config.toml
hidden_size = 256
vocab_size = 656
hidden_act = "squared_relu"
norm_place = "pre"
positions = "rope"
qk_norm = true
bias = "none"
init = "trunc"
init_std_o = 0.0
lr_mult_down = 2.0
beta1 = 0.95
lr_head = 0.016
schedule = "wsd"
decay_shape = "cos"
batch_tokens = 32768
Each number is 128 + 32 x the weight over its row's rms, rounded and kept within 0 to 255. Layers, rows and columns count from 0. Numbers have three digits each. The size before them is the row's rms in percent of the matrix's.

# layer 2 attention key, 256x256, rms 0.152, rows 41-127, columns 64-95
098:086097075120141143123116160129114149098093110115178168104130126125127169081097110060125079135140
103:109154131075186208125163120163088104121124149106115097084138083157122160070167175121133143124136
095:109095145092145122099181095147099141089054152117123103115112127140167123128113120062099111131159
101:135144193137143121139152150164104107094102098136170118165132104196135048130150142119154083151121
099:078129142104145178071217091161174062117173099131132088093097130114123113092067177113139140127111
094:117130113087148124056126163119152084089098101113089164137172110079136108117138129158139100133071
112:176110135099164093162109119168156122100133155128133171116084043112084129148099099130125155205115
100:162111193137115169208115147123182130146183103115120166128184118154095187134157163136097235149146
098:150083122078108149160178157126120128118101148111099105119159108130178121186126104094148084109050
102:100113091137142163142124137119135112122115153110087089119184133119099151134122103162074123103206
104:158152113111169165085100182094109085100112124167167114167140100136112098141157145106177203128122
093:202160102177157184127114154148144117150118169114142147146146193096100230107170103186099144159053
103:187126166174108162136117116127111154116164098133127135121142147095097191119100149167108142115092
103:162118170141150162089122143093159156086109079114108162079145104070044196089154134127161094167103
100:159117132079150169134040100136173114109150101182119112026086171114135126143109109173148154164133
099:180046119098107128199150158153147101102176122093138126132125142084151114165071131185076120160140
103:172190160151198163127171135138093096089149112173116108131115134126106095118124033142105161129137
103:104113159143162127198132107120136110133119119132112147174141126123124090167183074159138044117164
100:091130139073116118127153184118098164147160184123169072137126096148124087110112173109165084153116
092:199079132150172111204102067155120149060089083167120108092073140144145140085134158108143107081123
099:164128116171180146134099179111143128151048088150122173114152093123139098139117132129124155170130
104:103197092134148086112095133132093138123142091161106091054156158195193137113144154098185160101199
102:154164137160134158125182102182033119121057077135147117095119128134135153129087141084099131124107
084:123160181087115131150100149176168079143120096141059139084123068126049099118103132103128103120101
085:141160149127071172091156075165119096143116113101138167060127122159088165162157115123170148145179
085:145073203151212125100131126185186103134131128146171180151064124113138121117052131111132131158164
083:163107140164125106131113155151125073205167163095187136113109146076163127095140207133116130075136
087:106163153069144103090124126113140101072121149167122140161170113096119137166114130150113133124128
084:106178143122100172101177130154148102175074112157135149145143117176102151172110156178099075150111
083:102117133143170097163136080125121218150171099120105106139079158110112138122173079198162147122100
081:160139157147064092109153069114127056108120154091115091142106141120088137102094139127095116158077
093:100100094140178174180078160091118136152148131146067149145113140194139161123079168084127150104151
091:170119124108107127150168137131086150126112112138147165105112190063131145121066129153117106168133
111:096091131124146108134168178210160091156108098189160151098124094109085100077192096136203156196134
104:125130143074142106131135076172118130108067103084138101146105133117130102105156126172146121159120
102:142186162117094138177104084094138143118155147095105093125158162091115145151106103074155098083120
113:124124157127167127153108086138110043108155105097122112099124195129125109124145122150107131111147
098:170146141085109158126157143098119168094107172128135123105178086117108107105057069157126115141107
111:155104157126125162155124077179142087163113152102113093102065155167086134118132147117176094155134
105:146154080118153144140110181121174143111149150167117065084142091180144119148184109120138112129079
109:104135135170164136148132158166113168085128111097118103089196148163092120125158109109189120109136
093:154099148114129162138149057152134170115115133135125153166168164158144095144112101157146129173096
096:109107171111145161123085122128109095105148169122170131108114063104089083098155171150199124114175
101:146159134145125098124156129175201118119143148136178058139147132104117129134128101171146118216115
096:218084071141106162112130113105194130066093150154200116125112123138184159189098194075170047108127
107:158136135157174054134133176140063108200174100140173152117148097111094150086091118110103059113150
093:154116148145103131088082136173119146111164169141103151122115145092116131082117148145111183134070
108:042071143129150076139136130088108137140156116096147136137135115147152128086153147108063069105106
097:122120183123178149107120076154107140124098123135184115190130102148179140133177173148115138152092
092:117121104106143158127150109144132069174184149100147110112134090173145081146104095187164122096128
100:129158098174138157109165136083060129067160092133110089155129092084137127112166179158075137129142
104:128175120107143154100142136139121089159159148136148106148094125032102125131157138155093097120138
113:135142111172113157093103112099169140136078121100107142105161165100105145120100128121123178083151
101:110181083084157122134082097128133103168133099136146128188161146104131095162139190097151136149148
102:109089056123168200129147130168143150107107172149094124145105087111128083178091081142160134186146
106:045090120090190055110145088097118182127074131081155070185131199138104175174069160089114112140088
095:134141157166120063121126107143111100122127107147134109203127121048110150173114190128133156094139
094:134111121135093176110059142187075102086176095110152152135110109110097116155157136169095147138175
102:151091143089161095185126153143126081124082137141104138140110161097115167106150114140144127120157
097:151118160193131099105116152139069106102135127195120092084089213145139083091166143159108130104123
100:103112111173145131105126086133061120115168091178124182117135104065131125121160187178078154113172
093:186079090122157124077150102130174100088142124156181140141085131112122123083131147079114126142097
102:128129186186127131195130179160160094159177131132152105097164165194141075106162115126128112085182
102:063064150103170088114148138126158141078151166160114092120090175128110098105091187106120095120137
095:119124095078159096120177101096064124047082064129152134154129165141120078112146141189133122127076
101:137113183169117110185051135161125194078161080149097167094142051098108154149125111118122048122143
095:124103075148063169114146147122135115114126170153100139136124178143129106135074064184102113112113
106:113195136074179120148093135160054064137173072095149170096092146098158116104152166123118151149161
102:113150104113157122094142118156070128080190181158114109154134178052096190101115095140111168109200
106:140171155136080127151133180118127161133162143113138139145143130136187135082133160105132112138072
097:163158132107052125119163154143133131096130188110120110099117158149128187144087071068163105105155
089:119170187123097088145126119068103075101102125145163102131120143151124092116178107101126089141149
107:124156108088136085125128132149087072101124135127121095147179185164119165198128181147100115088098
103:152144073165180130114146122113151116117111122130104113112159035104163124117156097145077158156173
094:203147176128113113119143167108072090122154102067141123128151105124064080103090144122121112162158
101:168100196148133165150123164147108177143168158176138164143120133128129186170161160087081128201167
101:095152101114160180171091092103147103105098096154119176187119158120085177111090121218137066060113
105:160160138103122077141068107122137177119204128148156109197099144128133155140124145193104128123113
092:130189148106174185144104107198118174087159130122094175083117136068073119124146126142151095154105
092:118127122122099124140112065154110175102112140093181156180146092104074177066161166087140138203081
103:135045142181128132110149156083176126168124159141066125123136162097134075105114077127140182108119
092:102158087126147068129083187128062101105170110133137113182169109105109093083171049138142116089143
100:156148161061081060115123161154131139158140166151169167177149179129150134137134147099081102147105
100:151145135173093110117124088156211162137080132129180089067109151099118136118091157114146131149121
108:098192192108160066162207087142163125183107171142130151086107104197137112159151072140122109114208
093:156152115086177089086124104127133124080118044132086119143144145171074078154152122119134139163169
094:153138199101157189157132121109131135136102142080068154108087109112115109135187101159148136097173
# layer 2 attention query, 256x256, rms 0.157, rows 42-127, columns 64-95
102:116089174102095151079144129111118161118163138116100168130159140115171058156095121175133142119105
100:164143122118126139172170159116160116198139092145151135160150084161114078136169121153087166112108
102:098190052117166136091160155192131135141122120124138133124158117093193139150159105114103166128175
092:150156124175144148116139144130121177141125054150126094132104172114151166165116115112178146161087
093:129103163127120133044112139189099136101140106057093149122134117153142135137141203152172139096147
110:150141154114080104095127116126146151142139144102113163117116082178169120114142100180139162123134
103:080117102137091126111110100108161154133108081145125148134086129129136177113116123122197029176118
098:143093127131204161184131124156146157111144117135089147100149137183101120132151156098135139146081
100:137118098127111082153080142094081150130099120109120107158084100109105098101147180121111134120121
104:182127109114170134214105085132120145149104087111091093072173130128121138159122114163121069199173
100:106104119113154107176129126135070097134162139080137156073103127119137140151068179093192153161100
109:148106112087150107111098122099126113154114111178154134129167141094116064153115159046165127125104
105:116186132179151097102107195141093127136097133097150140176092197133178078134126166099145163165091
104:117128094169156078081154108121182109088091127182123150162160142107128130125112093115174167162160
098:161095108128125124169146140159105167197093177115151108118131164128077136099152126165136134097153
102:092119105139157093157169144150029148171191153177118067126084187120101121126127160093071085110126
105:147175049179094143092150139076124157115083171133155163169141103098136163084072158153075137211131
103:082088144115136116115111121128118071120126141165145089108159153124047068121063131118168089100095
099:162068073155132118127192105177123081110145097130142141153156140090100100142133156147167138124135
101:146096129088124099138163109136111186105152182109093177153110117129162233140140145079105060090164
105:109097122068141131137136091130153115098168119105181116152193120133148124117139070076163164081098
098:140148110146167124165136112165089141113161161130104129081093107128100149126157096068055089120144
081:139131046167100077118091112097175131072060172134141121155054129174113135117103153070088126141129
083:167116162092123096165143152100146064138121113136136132146123086148148156063126090106171174143152
089:119216094156167126138111131092138112136126071081160084082145131118116106170073131125144118131118
084:106132104158125111079160142119054102154114144188129170138111158086066088120149109092152135129099
086:097105091069091107142138121061162100106067165081115101105049173090163142113118082135089101092173
084:116124097187113109149121077126150099102195115123102188135140165105190109121084161169094115110116
085:118096100079090135157108126079130144135132180143131188165116095143122117094202131072081099133145
083:095087155104139132090167092087156125188120140112177122105089144150114133137125139110134144162122
086:112131166088068120101134124188133118130130115177146069171176136132087109109181123157111117144138
093:146154128124092114182120098138135116127098170173130141151061094092082113111145116125169095119136
101:134078173143134127111093112161113139063182073129155089134158093089106184105128088138138174138167
092:141113173142155146155152096204094150081143071163101104113118115064141151101128192111147156151128
101:147073115109136155122072170196173106172126103138122105118103106104135092104164141121099127079186
097:121071124177092137141081097163084102101186160117116112116147141102135105092127155126114097151114
099:092108167142139168102115155116123092133067166180135093175139072170162156144098165126173138121176
114:171125126145094158118127134163134105156121151183149086113184158109085126116136086064099105153163
104:069169124158163168132139095149087153130117128110129128178165138080072134081122131128167241106124
103:124131145101148104123159111085112207174160069142142119072109109107116152094158152126098064176106
099:131063153181096111127120095113155081148131089159162158140111101110208199102164162155066126107148
101:072125099073096147099136152146153156144111134080136187167155113071150127097069160084176158166143
105:191106084121137158092104140113117124171075107118072105126173145176132133155045162159152150124060
100:175147122102096128107213163146122100074128104194097073131074175202096118034136118106148122127135
101:097125156076166140116103112097125136069031174131137100117117098161145196194094221154086072067152
097:137142139123147127144152122133092125097195117152164134091160068068161095126133125153171175117160
106:131169080136131165132179144128173131105187105111132089158144180095136152136105120194151156114160
101:129098137120114101150104110154112107125184128089156130099155114114156119088149170163141119126156
092:174169122166104122111129196158168107121103148178101105096169115110155138136139130160155126154089
097:155099129128105068218109102130126169129113120158173129116149091126157152092150118173105096090160
102:162142179064146146137154140082124106130143157099110112144083079139131148126130117107147134105121
106:086176113152132158083138109185157122150161127121137176132191199107139159143144074102142114116158
094:161121123079132170075089120117149127156106041162105150080150107154113090099116120160107134105141
100:133121094150136051127074118080071140150111117057163148117160040107087125116118125141173169076105
101:148067111077145153141117159088109163117158167131150124123096128154142175155106103159114148076102
095:160110101134144160087116188151132093085146109125095106108130057120126114149093065132165136192138
097:153158188108169121144149154111119102179104108160150114118182189182188098146109155129147147156122
097:111136129158157102142150133142114131159187140117139085127165159112167126110152116107080094105141
100:131159047180118138134106103203171113137093169125135134100080070132093155164121154104107092104133
097:106151117148077174127147131085159144122145110084124085152114124165144080141102164099092167122114
093:110121096121101144107128126121127094072130195133100063091137135173129148123135145127164111163128
096:122182095152087144130178169090133135113155134202131159108093098146059134100140113064107109152158
104:142182080177151160089117075105114109134133172088111077140137108115162133160118157093138128176146
100:138135172166135101130102142138112138151132153127126139122113149105186097120115087169090096124076
094:184120133092149148147114091092109126126129122110085163194149153150109096133067068096169085122178
101:094137091159120168225143117145096079156173176127083124076130092144105148152148149121120184136120
103:122072198086107123164128124076123149140102132145174151116204165116117104138090109118085144059099
101:127111122133065118191136138166120124175152154067151113071135179143094135163092129106157128089107
106:138088117167169109136170115151197166119144093115171111182106142106130102092152082126131109032104
097:074056096138064145147175086091197113127134138170120154128080150118097100134190136131120155077140
090:150137192164141153169129122132154117124116117119126131069132150065073159101111089131118141112133
107:162127102156075135119187089160168128144165137187134120127104133132145130124090143127116128154143
107:129141122193132106112130206084062200126119155147120132066094145102124096119148147189104188066114
102:117129113178123130139182100131129129154134117171111090099136106167133153183144158075089161111133
097:107180095076054166143151128156133096123174168204141149125112048121148155108193080141088107103134
100:174084080086112121138146136118145094176113177049099104111201089150093138065108146110150105132178
099:114153133162121139133155097129156093219220086133120147168151084110153105139158115127084131182091
094:134117135096075121175101081122089109153115140144116093110107051115102071173095095175141123127106
090:172120146096165145155112102170073108107123164213142109115111133123130128199100171179166111161126
102:090117042092136166115107102144097130117078173099096160146132113105129148109132145131107125109094
093:080127163179065117115097132103127151132096068146162094130041090120132169129122105103153154136058
100:074127126116175223114116111111157126094187115145111139118094163058133147086124090078168120153124
097:137130124101161144158121202150165115113099146097132124120127139132120176126071090096096131166159
102:075093131178139160089129138096158140138181198111104050111093140122166120121093126174117126172116
096:137127178116115180077076105102108169116106077177153147124188102101139111103143168074100125178121
094:122116118140140123113119142170143142175107120142117137185158176098141090134088106158118098140114
# layer 2 attention value, 256x256, rms 0.151, rows 0-118, columns 64-95
109:133145157109129125137126177182124092211185161112142138099127135108136145134096164142161034105167
096:116132119155126145119120107092112137095129179146083117172097157140102110124096101154147091112126
096:142122133187092099082162111061130158125090086114117133137111125124061153169181118181158145103120
096:136119131186116096163108142146130164139155152146206166125179160115155144075125117104140085095132
109:103124125145094118125084148087067121105137131162128133095113135165044140111130187124092105116150
103:149147112152073115162153132116165187164198134107117084112118113123191124078078089114154159032182
098:139175126095086116115127128172141064115097137120117123117135147148122107147115117113153140152094
101:147140085133142134119130152105130121115209200157147152187160166135132162150180151154118090059141
101:210110160020092108130134130181204140116112127101133098128090138125142087088105151209115149137159
097:201100101178089162101154137174117158118129084195111145122114102196071074125144113097135154155125
105:140138131126098131140120165133141124141104086110100131162153112138176061127151146072155148134092
096:137183116157126154155161133066149149191063142170115083099172113156146080123076117090130098180095
111:098153186126095179142131118099110134183111197071133062166174120077178110140084150081148148134134
092:107123174097098170147136130195175099173117133068148113193140097133106127114115133112138106129138
101:094159197101197139127039141052141133107119137111089132159155112169147123165127195118141144081163
098:153145115072064139087075171139118114161132138093150126142136120132167166138081164111068135105082
096:121083139067151119202125101159223141135129154073126108117095093101118124143066090136149123126175
109:133109127148147117133121137107118153108052186134153132097127119085179079129122084123133121141132
105:095104086122149178107169123116132167141144079206150135044143134148187167130119122065138107116135
094:137160125131079119118140138142112176158096113137138082153108142144152072112131150138137161147135
103:155131127155104125131160128119169152138108155102118090136077085127147086101177153126150168077171
104:127182094138114083080073107198118127103102117171118128143153114148126151099103085163077124179168
097:169141112164097147090176128124175139130139172148152152151048126152109143100087168169101115069105
109:176208115124110170118135116134161168091111106128143075125103136155183150148092113141110151150169
100:130188125064133112143122116064102123074161160111147170148153104134163109168162076095107161099119
105:079065132109068128126121171157131177138124135103107106103084181126096121106091200129131153092092
102:147109093121054108147119071132123190091186082127139152091163129138200096147109108117094099124128
098:049059161139126135160130070147199196137090110120123137101187222152124185148109122141135116167168
113:111131135095172121175085085126184178095076140143181127133087165163185124103172079136078160151179
104:148121151139146217138093162148119118150149112136129137145166135104112123134148127139097168142135
104:112148099137140136158110114109124149114132156064137124176075094101133153113125107112189147078103
108:117124124098113088119094165131134135151114078084096167161095143122157146151146070187098092172160
107:122119084136130128157165109129151141169086160141184104097117147064161085074094144103106129089131
098:073189129095162115085119109122146150125117149138149152123111130161157118081177115151062115122112
096:109125167083050106138130162126168093115119112125073101170080078150132104104111093119166108129099
121:181134165136124107163145067169119129121131079072125128155148079138147123147127182104131104140152
095:179143162083104122149127152080110098115130178121083116156104091077144125164080098124118173111065
099:102163187151129194158159052130133129166174119130122137156183163133140116120121128115115159179142
103:107181175091126161190145127109147127131119098086083197102159123094077113095105140134100217145079
103:120139139146144127149071150081116086085122114115097093114146136118122108164091102188129098100116
101:091122125128152168116150129132152100094148080221089086141120112135134103148138185140114129171115
103:069174115103122113104147178175152091123156152129069121063175080176092104168148129159096094135158
106:122138114148131110155064142102121104111166170085119160096120109180141149117136155120211143145100
106:136143117167103113140130082181063087125181161119152150135158114155147122109145118138121076149151
104:116172073155126175126101122114111120112103119170138118130091119121113130080114080097124127132171
107:130174111194122103047106107140120087138128108077153173154124142110149139031117124130129139141092
102:134189144146070180096081147144170139072111108086085158099144163088202101143156068159131124137179
103:160122189148188100057110100107173109140087120155132090092134104166133101096107087077127190177062
099:155084155107130117171158104111102189120155086149076120106100182045133070147113148080080084116135
103:153129097111118116145161105169123139166099082070077100188151158096125088120117149162121082151113
100:141100152043110113181071167125101135122115093115112141172172118102140151149126135149158135086128
104:112153053056124113133118146136113102104101150139172110111191102150164060116079149101148098117150
100:157132170085129121160141156144203111060165158131108110052128091086167150098148127113133135132153
109:112106134136102137161077093106120091098135108085118128170082148122120139134165100182170124155153
099:162061113131125151099132114167094116195126121109092093161152172169116125181071147141145137108169
104:150153140119116061175135142148130118168108091072118138152130136102132122097125121128124126165094
103:165122094104156112081137177100106117069164118095141161101121120169170118087140122206202091142153
103:161160217165125148118132078078111061153135085139120111137113134146093142153131127089124146061089
095:135167107093164082142103122124071141117142131104116087118092173112192185101174066095125118125114
100:113146164148126108190120086162119103136086168136102147086121140120162158102119139118146108132090
101:159113161126135150124135072142107066137115109141142134095112142147143148139095136077158111132131
099:122099097114089186177063122164101149106126098099119190105179115129157096165119105137047117131128
098:100083121107093146094124103178132162204129176108119122116103090076125109174139088151116129142131
103:136150195084091142156087173104087089165160160190114123128076136199146192086178158136120111141134
098:067134088165170076168175127154079133095077125147114133150167172114173058138129158139181164120130
097:129120101128139121182143123226201126182139164108117097095137106106113219125124123123108078160150
096:164070158162133124128145142099146120161108173155113119126121166080169150094126157161124112068147
094:133175125078105138117134117099071183084139125105082124140163138088129092112106084080124148105157
095:153135147134126089142128179106168130138123129147112171138093160103108126092180104171132109155109
093:198044121154140084118113142141058177132141150140144090071123128137116092146127098128165155147108
089:154062185080102071124106157077058082087104096195096150116100121179109132139101134173146191117127
093:156129161110110198114128119084130168131120156115174142099109134148097118149098136098151137144128
092:141139139128136127134102135140051166171101147133100112103143125177110108170128074156158149131081
090:116159134107132109087106133101130168118099136100114113073110112117143198089071157109149151160115
092:190120170076156156114127173047074161125123107090154096162071179105090152103089136092119154143063
091:170163128143135128113142135134088177085145135089086158145104166125109141172081139130174104119122
096:136078143134159137144090166108117110132142141118127113126092136160171171103119152156144139149134
092:103108196111116077139111130098094131073041169180067132147082106191139099109081135159104123091136
095:133123139154085105148156103165158130095070189133153135109106158069108127140115089165048192134182
090:116119108149170095140140041096122159114108085118143116127063127139105107133167103170124133155098
088:144120150125103144139133125113098150104111109203123133121113118139162099170087115104101115126147
093:125137156104127174135135148120136125112084056186153141107142056112118129127133138092160161186161
094:096121118173159151179141142186154146152163134167096103144128148047115151158101144131180106167135
101:160128106080196131143105088156153057152119136144112130137085179161162087159114165111176119080186
094:124132124086138107105130109124110152164119069103116154130123183175101108145124162113155122101115
099:133165163181102115075135129123156121086077127080129135125113091127148109084106196091222095087159
095:149129164108146194119144111077144132175185175168127141156167158123149139118149159093092120072124
111:200114131193058144194118126089170176149158101135155126152151077145165063113103118151119138181161
092:152141125103080113177197077140206111123147105172114121125142116106100107175145110099113153211130
089:126119135141158118108111135114105109147188090146087111169110135121116089110068110104072139175127
091:093158123106170169102101131162146136099119125145181198131132088083145072120255157097133121162125
090:142141175130115127096103134109125153128140116100110120141129151107160122118126081105113148134106
089:116138177110145124089179107176107119169127109102138140129176172104106122078114188074102131082134
084:145162147150180094109145147107157065097116197119174131139105153060105087116076153120075192153133
092:136169118136129153114117105156113172106129080133149115059066142077128187146126076182126135086111
092:065097114123120137120164173147151133108191083150082112121098118151158124171221089105139128133130
102:139157070100078116081137141162197128118135141133157140183138136104106186094093113093165103078110
090:098100147185089070181110149129105187136102136152074189084180204108106145136160085094140201144060
097:097137201152075124113109119178145166118179140143087085110135152122135145118125115100107187072151
099:156169088151077107101118081126165115164104126114152132123125122122148087154130129119138111117123
083:131117136150143149165122135119194158182155160109125172165157161109121133132168163111089079125132
094:105149156107129128097130121107075088133097135068076129129117123124150091152165124116146104125146
092:107186135134151103111119084138067103108176127107139098126133083073095129170077109181206119103188
095:167143127125172168107147127109097195144179135124137144152107125130113123113154139095131101126120
093:120080115146183107062140161136076155136085070120131093128123089148109129127085117176113111174158
106:161105088163169155152116107084093142095200115124109067141095109140165180124096118108132088046099
093:186130158152137150091098109158162136165132113105180135134152075104130085103175130132109148116193
097:080158115131097111102142137095169129064078150145172129110107172151085095094167113101170112128127
103:137070092138104127120115145190142193102164150150165076079144047089066160180188077143091213097130
098:145119121127193140099133103170101168081189135109151108167133083127142137177090114130173138157145
101:135154106144095142155150098133103137076144128168136061127129100133162110149121134113118145084112
093:149089167180105118103107081093222114108092150056117204096153115143177138108159161124140186126123
094:123176087108098144142134126118132140094104130153144119164120121142143088189081113064109149089141
091:113097110141143122141111097151129143081094122150121081079152174088145095147124122114177153203133
100:161160096138106126123143144162143167143090198091162164098169153159132110084147159110111154099106
103:160087075121129133144151102160129047112108082133058157089081084134106093154146107140150119134092
097:202109101115180114074147173118065125113115152149186110182140146137199157148108153121101072155113
089:103135138133131100126124129121130099149133161119125114133089118118113149115137119105202091148177
097:115147157111106154110094118133135134066146143129140111148158064095144125118184092087114127177126
# layer 2 attention output (transposed), 256x256, rms 0.143, rows 0-118, columns 64-95
107:058072155068196150163111173136157132093116147112141126119126180148095121048073094134119191120123
098:164148135101142128115136128187132110157111138173151135111074117202133120060084134135111104130169
100:148101143141126096041061125121156063093151142113092116116211067133096144121068107130150134135109
098:149112196099143147120107129131103081198136112131092132145160163107077120199135108194113142130045
110:150089135123196143146165108069062121165079120155136072116138104104137156098085086144212129109143
107:164033057096135176176161144141108083153123132110105157196077168090079112094154187080137094095156
102:112146137130090151124167086075156146165121095131140127034113173132139170116043121144143206102119
111:128126113129135108091158128133112102159166138088126120143118116132114095141104117108148140155117
098:104088118160127098194148157084024138129140134091181095085131135123133091053088149084089150120108
096:162139155082172081109072106109105112138151134129122116117118159106137158120164124091149146141113
105:105109193059143133113091103151199122128133152175107116126099164139123122165144103157119155137128
103:213097157086147127170157147169097163111120164152110187117156166118175082098127114090111094122179
114:044167097086153147156075122132145152175158152185103167094146101146123107137117137055098125088167
096:093129143105139074061128130141114186113109138183104153145166091133160139126158114072042157098165
103:146184134112155142126126134143120086107164121120163141086111071113134156165112111163148106144108
099:089166057086127125176185096108148078102051116064095144150083137076123212154086170092116132143103
099:186102104113154091137191130120105179101090088143107165123120165144113123121150114100114166194135
104:098158146173115077175131159060106076121204112183148151133140093142087162091176185111143100113118
109:134156159099115167162132140135088160087128084138098132076081153081154121138124087126165055139151
101:122104135113153070138139112108131121160157124124129134147159126144109178091142151125121185120140
104:138076179104127111184115166194202146109115118142211128115124149105115127117177143102114125084145
103:136165131140130180112186103044114127149159177125129073125185136131148153142112114106160119096069
103:159171208084137131112114189116120067125132130129149203126073142162131119139124167117083166080055
105:052185120076202146133145118127102166113135149164151086142158103130079165146138142138200185111120
101:161112131127078108134133135110217124127147131123128123125102148093126105177153117173132130132155
108:102151086107160120152099090144181066117080156056149088160098095188092097098102098093095103184150
105:126060152103149134131144186145090100130180127127149141138152161089117103089159162101037172095118
101:160154107087144179088167089074098101201145139145134115173127116083094127116188090068104142131063
112:169174122115202063108086171142094149140161116137126054083115120094148077185137119141147153166104
107:110148125108125132155137129081155146103107109081120151129159144184175127118071085092197097165123
106:149147192125144162064104116136159090091100124184101068123081216140134121104122189130153135129157
114:143100141115108086195130159088125184171080141111104162083122117152173160150064108061136080123140
106:147120143146148085141135122210170145109148068193171092115090121146115153125147142168071171161124
101:147145042104126078191141139158129071157099154110132106129103103160140087149141168102135141156083
100:160099102164101103166123128088163110129121089168077176131147168099106130118110136098130067112095
117:082114147128110133136121163084142106120120193171133081080190167125115236157129111123095124089118
091:109109133133121103089110100099167138120134158108110168086144149106103078107093118129072140127142
100:135145157113121078076138116105114133149093194113051103190107094151112059112110208173094079098119
107:153129137131096152071074124127168090118150127098101092185101071101142108180037133133106159116086
111:121106095134117151140157158214145095058089131131186110103125186094116123139132112080133103129110
108:134188108149117130100099126162135185109154186088161145120116113140158130096093148080145115130079
099:129115102108118118251121132149133146177100148127122104118127134164180156120097097124163176110123
107:182085158147155149163161089123194135130150089139118090151154140111142146122074105151090176152124
106:121086149140099128117143120059116186157181086128068086180122130104130128136091191181127126130135
100:151127128147107139151088124147132075158077117082097141143099166136117146130125168184178145184119
109:141011078112052130110147148124133149115101115177119150195120152136133133131169105140194078067099
105:129145120156158132182094124158130101148097150071190106108177125122117146114088073078117151137061
104:105104125118139140113140110164093163147072115194121116140133122140137168141170100129147093101114
102:102147170114108092086095103138093115120122183121130116108149097160059144123172077139098115124166
107:090134112138109115119123106120135173100109131144099130147189207171146183093124124143100095031134
106:084153165146079170103187118057149127163147117125081132141183100136135196139092119114150126156158
108:090087166185182152159138136131121106125181172165097105135130141144138123157166076123056180096178
100:133165097094118145145148199154140182157153134131135099093112194158150141108049128126140125107129
106:167074131099154129104121138160123177186129091173070112094128128156133046171187100190124116119165
095:128066119162111112093130106111125146109076133167163167161159116145101164202164178159106144139139
106:137132144084137125138097135176132132141126138127084157116217190140161166208145105182091119098118
106:112117121157121152160145122158133102151111122130121175177140106130135213136145093141103101088090
108:126117145068166189096104155159135130173170118063136186113187128154089110082143117154171134126111
098:167076159168122162165139165125109144161086100106120114082145155157128085139150149104117099109150
105:124085140081145139062118168114079159126142174159130143141157118140083123105182186149129133149108
106:136117088141129112155142150151074102126123155092146110117168167037100114189127139117139158097172
102:128111096136119110159153170115144125176131118100144078083158138165109146163147111137118185151076
100:145151170151107126198089130086098116117080100142120080163167173100160111133120178099084111090099
107:178094170144116135085135127090140129177106060076127182191144130072096154083065084125159140111155
085:110127071165150120127195174161168141116172134143100161160130159175121134107163119089092179090080
089:114108076152123152168118180159164113107174061126099165138120117136110101118125204083175108102123
090:052110122135052111168101074123108105142100110131157106095120080111101096136075178097116068129184
088:116098097159179143128090180101186092137087159152126083145115109160120082145101125130112168108108
090:147080107085137108102143098128100114132093130122117177106143107188138104164112158139110110127120
085:097137116086146134176177117098068132137085115103105155141158093101224117065156124157141086127193
084:121078158069109103189143142152122146148120127086164182147187117108103105127174036077082145150057
088:112175115201136096146100172113120115154141119190136128202169154117098077100111153192098162113186
089:101106100088128091131183108135153094143128097174140143106174134124112127042126053165121189086135
081:113160090113120139114150074130180120097145076146141141108109174101096163212105127116153104098098
088:133064110133118126125116028118063121163189127161109135175142126085117098162122144142136088114170
077:097167170141162166136115161105115152126092134084101174118155179148106136139159112145116159070105
089:124119152059104109109100033079129184104193126152168121145150145045110161081131116098145128087152
094:163124109130140103112185156145128035147116122104143132117151130131111158116079113162104165181146
085:190159095167131169124097143060118147129171095109146103149139179193151161145158090135151109154091
091:099143146150117103108118150140206130139138100136088139113105156110134084134084088075102149118164
084:147133122094169076168145163118077153114115121146165196081185094102136149120133125172116110152121
090:165139112179172131109168125092137130146122103052056093182097133142149160164125089086133107169166
086:089175118108109122129178163135189162095134072126127120104170089157102091111112117080104152073152
097:077067178109084138098118150129174176143147106096133151129110108138139190077150091170110072086136
090:078101104146134111100156116097084149102087147104160150135115139127173110165114134231070108127106
088:099117181139154144057116107129104100105138133090163167112130141131170116166116049175133122159117
088:097186106152146132151088150090168105121129121082123140074125073134129123176058130140075150097101
104:161159166111144155102163106131172153099138123124079063110133137142083086192132145111069105129090
089:135136103118103160074068199153069153097121121158095131169079120182154157139118129144111123152110
081:109118142080101169201120135134182156157154149084115166146178076139103145111156155084083131106123
085:152098153196164167097114125218181146137134098120050174147094141161195087119135099063115175112122
083:115097092206124174183206148154189119143094118109185160173162169198063083102145147067102156112169
083:089103112143129121128104134148156191053139206146108124074131109163146072103103167152078149121128
079:106156147136099133101148115140168176111124119053121184037152142195111111123092127157118092100147
083:117051127097105134160131119171070104120139158087184133156116114139081159146163160095168126215106
086:213127186108127086135092112147151081109077126094167157140105117121159131043137088148146144105183
098:133116186143103132155087103160164084129167138103114102065118107192126190132131123173097124157172
085:065123127129096112128138145117139097087086208178147124120111149193100099189133099115162186146178
090:093166102080087113087093084086109125077081154118155133078166144237187138145146082225128119134122
094:145100158105139128156081157138157130160114073139139139177084142123077168091094075179107092061073
083:167144202094154150113100091079109082173093140136140117085109136164158140162173110133097118149091
092:154079138143189155156175123092144144165094095120129134212179138165155143181165127163138140104103
092:121092148088096172111121051149118206089206168130095140125155109091112145111076115100140145125145
087:138177150119157113131140119148125095074102173156117178040111095127131087110108084131195124131164
092:103139094175092085133093135112119104152142185183151126113142100085106120083140154097103075117088
099:069118164142070140181146109167141078161155180110123153106119160110103072100108127175145107112139
086:175148086135116054067144105172106101156153095143087162163138162156119083144132174090107130122152
093:063090154163097134053132174139102110107125115176083156078088139140110117131147077144113148116088
096:168143161142125155175160127142101093152102150171110068160124092163025148113152143106152056148165
100:154147148140106180122166106093146148146136121161143066086186152137089101101174102122130124184094
088:088156137181155106122108123129122159082137133088139110070176142113069076105079138155131072094097
090:132159112099123146116144098132110147170154145116154125148082185107149141157131100091097117059110
087:131159182165153163107101112095091149136144112105115156164123147156153148204117123164090119109109
084:139152103088126072099152126110088165129112170093135174157112125121076104151109138081144179133148
088:046109178163123129160110100142082118148126102119121175162139047125116124102126167089163110079164
094:159129142112120154062110186155138091114143134102138176176087185129124158133129106106112173139140
090:082098082141115142184150109122145114181145110123173126143140129118105108073144135124126110093140
089:086119117108112138109109162158095133118138110165130127135162097171152149102128161151135146109149
091:214125128151126128135176129122207147125097131101106163112113145205080122133132085073064183127094